Each number is 128 + 24 x the weight over its row's rms, rounded and kept within 0 to 255. Layers, rows and columns count from 0. Numbers have three digits each. The size before them is the row's rms in percent of the matrix's.

# down: layer 4 MLP down (transposed), 576x224, rms 0.112, rows 393-402, columns 0-223
# gate: layer 4 MLP gate, 576x224, rms 0.0783, rows 394-403, columns 0-223
# up: layer 4 MLP up, 576x224, rms 0.08, rows 394-402, columns 0-223
down393 099:085145080095128124120117160110126145130080124160091132155119110125095127130155107138090111157143131114134148134123099136133097148130116134141100135142168147138153113133065118120133157184107150205119143133087135133147096137105127122115134192117124124088160144148130136123127126108132111093146141117122095095117105106172151081123188129107151167130166143115193167114123104120147144106102107129122101142109118117125110100131125158157108101081135104093104106150130162103136120141114089113129114075135167099127139141122117097126144118124090114119148137102110160100157137117130136145115128169137116121155095151123154145132142130142189125138094127149099114087152182144111113142086
gate394 095:124125105117133113111161120139111126087118127119115138211160164090101127126119141099171173119173133110150100141104108110060097094128154152104170148149095113114130145112107127126109121135127161137084127150091139086159116139149142129203149111146132069101122124113090197121160093113119122151109137090123148135118169136135159150136130139107101124124128108171128129119167111175126145101147136105098114168145153116136137132146116134161158133129124172121144135134118129149119091164102087130145129113126100098116095112129102146154143105140112128131137109100134109104148147110161144103140154132111165096128155128159168117073093137156143103147143133111143090130128142110143120147164
up394 096:164130142075114144137126130122125113128164175131092118126116142132139095127105093115137142122136121113128119157094127141117112173103130106103105099127160128139147158137108141131127175120148154099140102179072129086104124124151158139139170129114131114140113077120093156157127143096125183103136111140115116151138155156127155115171141074136169137100119124105104120116137083127113142119126110099101113122127159103121135112143077132149164134091142146172112119123122098151104136140151161165108122113164158103119112120115144147129170101134155147142141123094106151070147122165156099130094162125108116132114158184171118137145110075131126143106096136065164085158126154160114130134156
down394 099:137136160123187105127099153099150082077154135152154106141122134101109196113116106103148146155077140197152112128100132149132111126118200152110136177128073137149177137126133126149111111144102128153141161147079135142151162138111114126133146148128122130092176111127134119116148124126129137120074104118134116125116158149131158121159121117095149105115126148161103125146144149094097113103100112128130114124119159114149136123137136118162086150135097111137172094088103166164181131160156090132132145122149123156103131138134122161146167136114125108126136129105137131094092137097158136152122130173093146120150139146155126123161133092127138132127166137152107123139184150157145103146123
gate395 102:120152181140165118161136146123174125161119149139181183145145127156093132184150157163142154114144114097079107136146113129144115111105150089130179146141168144080112132090122094144118156164126144115063105113170161127191135143101141115131112159151142142139150114147182120126090130155135118158093139132135110160151132110071085108152139113182145136134116120157117147123168134095142126102164135112120123099143151134104098162136149109145119122130133126097155143084097070144150128120150185125098128100103093139148138144113128139100125116116130119111117147125129118085135120118145140137115129174097137082127118139122121154121126148084144131115149114140132148126103133140131132150123
up395 098:167118098103130172155151097147142126098165091118126126137135122153160100106122138128124150113152105118143121101154147139128093165109108162135117143131127112152134122140078125133089079109155159157185105104128105122092113079147136157161164095107152103137040150099146108119194150108166152152133150123162112136108074114129133125115126129116106166134148173141133128134073155138132184123085135136125149131119141154111129113160141101123143144147125124110146138146138105149116091114098108158125122112101175144194097147143132124144102115150140116140134113159118127130156144109121141110118124092129109151165126127127128121128124161112101124114130165141072155125143167080138117102152
down395 103:156112186124134157164125094147135183088132099111123136095193126114134093109180129146141094095127116114148130133159196156132098138127156157135142104154200137113161134170134146135107131102156136124113145110126158119131141148155187115165176117188138099143106121135128144112149097132108150129133130118138118111124101142121124112106154129096144116159157130129120107132078109124163144188118171100143127131115116123172110128164088135111118112142112134107152160099172110110105100123123141132127110105102149112148111187149161141138136123179111151141110151136099136106147113151138143127117157141119152153107154128157125115119141135153131118122183113175138118109149129137160096108116
gate396 119:118120100086145122104143141134121140129121129185114118150097140133088098125120138106140164123143076089114093151120123132165145106112103103140119138151139116135134115119121123160089134119161124122137134079138122122104086180110109115082122112099126139105136202137098159155161090098161154124140112147129157183128125136138127147110204141174119132144114149165084132087094103158115146080126142129156133146167112146141138153113112124135167129126110126133097162138153130149109149094107103138117107109178121085119149128108148066124133139137137119169161133163146154178094122126156104115128128143163132164141156136150113120134110174117136154125098112109107083115152124140144139101135
up396 117:158103158178106130130093095105137142111137136085165137091160118126140149089162136120110091162128102158155102127100106107122107162183143147135152124126131135087089093127112150092145119135101129112144129129138123136143123091127154105177155128160102134154081107106143130102119131163112147099148133121154123094114092119141134104142049125099126138140110119096131145164160142107126097186134121135097147134117159146124139087158123137145123160179149146127164110113103109109161127151114149148109135151102114164153144142133110142115106123078159142113108110128118103073133111139105155127108127134106151075123131146095118102091136099109128090101130148154138191128116088120119086134162
down396 078:162134128156102134126139127141104039107140083141120160131137112089114132098182092153192112168096077117138153155105111146146128120129125098107162090119110154112116111148115106109108127135131109124137157135124152133130174108131152140165132098146130166130121135137173103131115128098099109139134122137134088102106118143138096149152139117117108125143131173126131137170121107117115147135134121140138133107114144075125163133111108077109139109145104147127143152121110123094128142145141153126119079130149140125130133137129093109140091175115169165149136145099145147000148123142111141093105135090118126145117129155174140140131111116149131116121106165128117101142117142120126158163119
gate397 096:098142095115083149107110130148141137129118117126127149090146120115117141156158139136128137142112156118135142124144087175082135168161102109141158115161184116134151175137129136117110118121152126137118150096135139120078148136105106122090117135137074162156151139109145145119151126166173120084160099101104120157092116151110113142157111180103142159145108135107121136095138118158122137122179089125082146142146123090095105117113090121149095105127119131122110182053085151133120128130115129133157118160117127086122084148103151132164114098140109166076119116113138097118156144127121111111115133158102124148109122086124114131110113161155097130130101115079136144142130090168100149147113
up397 096:174099166100153144114122137137133078155100159156095114126137138146138120122144148126136169114119127168139140124146169116092141131097110137098121104131149114162144133144159150176105121158128131148172093139135133170156045126109120134169113125153110150115118159160119096095108137123146148136118097109130111140115166117107103139133127122108126152111116098108180117119138115139156156149142123099127149136152112086123122136066171079136141155102127149108157155124091136086165101117138107139127097131091132123112128131090122142070155146144163126150168083154170078130142113134162117135121147132115095139137083105100145080104133169107142122103125121090125106154124108152107093109137
down397 102:126154146184113096113118143110179128167130144137126128149153139119135102115145129138123180131104120138142121100114152120116165165211132170156102186125167149170149080136143167120181158124103117088131120122098110116121118117138166112113155116130162102166137134096086118162089155139118145133139140143114148142119134117098155101128116153112125097113131141134110141117138116134102146123107149115131156141137142173117185140131130119090072108154099129119159110146122170134117105142088076148150157095109149170162120132117157150134138129137117161140123156115137153151105189087110131129130102119123141178131122120108112124165122084154141130152123145116143156113135153073141114121151
gate398 104:115143100126145142097150175093166155146193098135132104116194133165091136143142110142109126130126158111140110119131132107124096139138166108124116122137172116126097165132160151143157085138088131124085144119099105116129160125100095118102152148157100167114089126109138108152140157142131122135152104090134126161152108124116152147131125163100142090147106114132136129188136118108112146152127112108176089118135136130126130162129112150151126140145080187153148088099114156126119104165192123143112099103188139166088115120108115132090088125141126107155126137130101089144144137144137165165138117107101124115122153151135121121150101121137136142120105122102096105159131128159143145103068
up398 103:096137103128140121179109144143138083162112112161101114117107088145152144117168127122126127135138124101128060115103142128111124139143108102138126131117128100129104175105123157168137095158124141112123113131125133122111124135111137161129124142106113136163148099069134129137138125148117103118116102108129150153100164136131129178135174082143152134141135140098108132116124142163174096153121154125127152077054088108146153137119092142161125137069103119081136120103120127118102157117092094093177110079133164179094126132124121081112107133124155138110152141099171129119134122131142107133163099169127136142142141131100154133131067152137133134113163108114165135138163172139088111116128
down398 110:167123143144117146108142117106125111100121110099146105140124122137129122098104125129085140124138153105133102135118139071120127152147137104129137102093141130180096131143149107087100126154114135122132170124111073151143151096151113141106130094143112135122130099138125130148172168137122107126120155109127095163107124125149147117158140131134139122125113157157119167109144174160123140089176129083095158120072154100102131116140131135150130106098107163104117180087100118074098103157150122135119147145195103124128121103113156133158086131138163110124159159119110152109174177143150144096145096158116126141116171136116145153171120097141134105146124150095158127120183105104159123188112
gate399 100:168132154128136123120137161116106111130127159109114108131131136142113146162110136154135107134134097135168107109147164170160090096114140091085115157136164157111102144113089116131096137126135139119109112087136105142085145134134095138137132152156140133132115170130117083168174105168159141113154139153133114167088137116131119143093151114153111154177114145139156113082133189156115125135129123131139120126151163137152160111175110160156141086127160127141119137158106134051136164102127120113125179106108111110132120104088167147111140150120146141139103123103167147088081159138094106122131137107153154154126137123143096113096114135129145093141139157148124121167159172124135112093181
up399 094:142136161143150123098129117163111146150121133131129122141120114132093140131158153103149140096113132131160173112137121166098091160125182112134117101140099094148148123145091076092130160087119094130128127107114153124110128130132143177090145141151168164125094154110152119158136154126150129162127077171145096115090117118145155118172099127146117138128119088123109143099105113133126152116129121140113104120081130136119131117146163147131098104114111132129102164114125089121124125171109123146120169116170116120095146163106113116095140088139122104102095120090123118131151133086118129144128213177104114134107113096146087138160127145101149159144146152086079117131132129104100126058141
down399 097:101115094151139135156118117156159134104105115091088122110099123122138101112140129083119155134111091129120144114111084139126159148126092122109155148141131097146104157121184154091094099153128106139140091125135137154083089143097122139098078120106110114085116138131147140125136107098076080165162117112117124157135123141129141118105114064158142131126092163094065133140165139131108169121148109122060143153126098138099141144153141076113164122113114108173130136100142145149134109117158094141162116130101126146158133164126144118150140127103124141126120153129099144131111120140167128117157100168090170126119111094179141149129147126103121173129099104117159135135081131140134119153120
gate400 103:091125122128137167092143149129118100119139104161186124097098182134114081127116108125115126095123112086083088187156118136141135104123109121128170143161108150135137156138099130099171131126124121139110109164142146132132138095115122161132118134161140107117119110167077137101092117162140131127162145086148120139117080147145127133076132164111118121139127099092153119145112108099128160153136158074143128077166163134119129097106124100109150169100171127112121113086107112156127097108118134151144130132148148147144137150171121140144087162116107171157094135137099137129088160124097115120102132089113135167190128124160133097120155100118143148135147145117103119115102118115114130161154
up400 096:136136147141121120134141140098122139072066137125110102119090158102142104118128120117138103126122179155139119105079119131121097152114103143120156103066123142151116133145123116125102155158123166136167119142127146128132121136157160083138097152107123127113105122134081121089139195136161082105140134103081124189133102137135129107143099142146116108141079154156082146107138127094119118106083105124116158139158115138119099162161168112148133137093132133087128128095106120129185116119140134093125176155153093132130129131136149167138129139114131124115140178128115131122122129134132151150144140140135138140113102127165118088139119098072133059138145104110147121137196123101154109144116
down400 106:103103136108154156105117136144168105101091146177121090146101133125067120145116084107141103085127124131084137134121128125130122161122151133112147159119124140143116113135189139105112107145097120108145157106138127132144148120144122161165171164180157081118118089147136139137101099091087140154142119099103130163142128170150145107129140149125141170143114126115144129128139150116142081083132108153125158163133089158115156138142164146126142119140118102126123107140106126089176121115100119135125170112119108155149088113126108142085135095149122114148183108143120094089112126133110145140177137141143132138105158107056151137112133145132122147105138140148161170150158098116113139150190
gate401 098:124126151100091148102112157123124139091115122121132102134099175122129106180135151110122154161151136147113154156089135134083130166148162130109134155125121104138105139172139147173113088146116093108151127148132146121112132119111125145100145157136106135129155135132063103186083108137125157156154137192114120126162150165126093160132113160122138137134094109154110127108169140121115142131112189142117157148152109119169144143123173121111117116137177157175141094159116144117166113124119128138130126128184127111063114150167088146133139126159154130131146140155109139107110153171102150138121120153146170135165146134070123121129144132123096085134126131129088147128130094125105116104110
up401 094:148103109137068132136122146155151134103135099126147142108136192122123106155090083142153125186099126092128137146160131120099117113132165108121132170130124104175120164100125120142103142115077104110136138181124141169087132101113134118183081124133134122104181124146131121157156139164117112145159106149168125135183133128134118137123109161100091127107113139123098120139143124065144120094112106154141138108156086145118146138102134107150132108109134170134125165136107140169177191154135130118112120120189145085136117122100108113131133125127134115133136144148146154156096168120101138130106138162137141095137170172095116123116141123143115098097114144115141151130108164155134153127134
down401 096:144126095103115126147146143131133122094134111098127120120069146148145155181127137120103144157152158107105148148160129152097076142117118143139144104113067086161121132166125136165109110123138090128113136088162129133130080076162117148147102154109129165135150105119151167119123152129177123138142093148122123159130144131106171158124100174114112117184125145149106093138165136145138126116109157159128087125137152076174115166117153129161125112109155143151145130133118140140153169147068106146174100102102132102125165122124122121147140139121114123139137170143096120113137133138117105156165138157140115144144102119115119127136108156157178150103123146111109136086089103129095127077109
gate402 100:113145123107161147125125129093152090119093132128134128127107136124117132154160102126104152114150154142127135124163136122182096129108108126124176151116126151145153197106137126160111160118177093107098100129142123143147107116105133134148149086108090105108159147145096118118145086158144104115119124145112135147142136153104124128119107178127145119134107139097162150132109140129120167128133114095141150138133092118088137157098148067109149144127070171144084108142137114139082131107140114137084099116097136088139153127072126175104146149168145136148076158080067125153095097118133144162143114116120136145127141119152141118110132136142133070142127124125147144136077128171163109154111
up402 100:118084137182109134146140159139161094105130132074164118173094104125104120148141125156120114072127105124161179102185128092147114124155112107096169142122159121117137142119150119098127136134106130133122123152109128123129136056165109108130096187112140132141161166129042136119122130176140128142106157145165113138146106148109113146132116157125156171145161112126131114111160136085111173140125121121117141176156136171142174134089124147133098098101112110142115133120117127141146145127144136097148131088125101135102106089143109116124078103129139134142117110132162127155110138135138134120156140150134156132182129098133123128158167113119128132124096103124127133095099171146103145097115
down402 100:083133109141100114140087115138153093166120145116170123110138113091140122121157140179116105130103149125130108113085188144117143139137173107094125164090155170114074098175135129135136125103159107077122078098152146139097093184109114094128143112142131106134153126109133146102093101095122174146155100148128136127110124134097102135147074120100132110152135146147169134098134099111163157069102159156138127148110103114123142100160122122176118122140111126155110136129121120143167141126144131132097123127137118118095074165163127126138130144128133112106101105107106121091105110126155149105127150118125130119131138084107132157149114125087154090124063128146155128119135093116129116115104
gate403 101:115146107100062120124129083104111141164204092121126091120130118119111087125107134065161116108110098112112115130087113092138108147150122151114081146127115162147112151128138153117116126155117128119146086130123088126127101169091148120105120157136133118131136091101139161074099130143148146133153098110105122136135135145109108158167146156115127087150137130149165130105108105144134133130109082123112134126092127125126178111120122171083141140109098103136131102125106100145134160121164184138137136127128084086104152141157132104098101141093178137102118132146114120131143080115123115141099125146166131129093156114121119136142056160145115135150116146146084104124148145139123102083137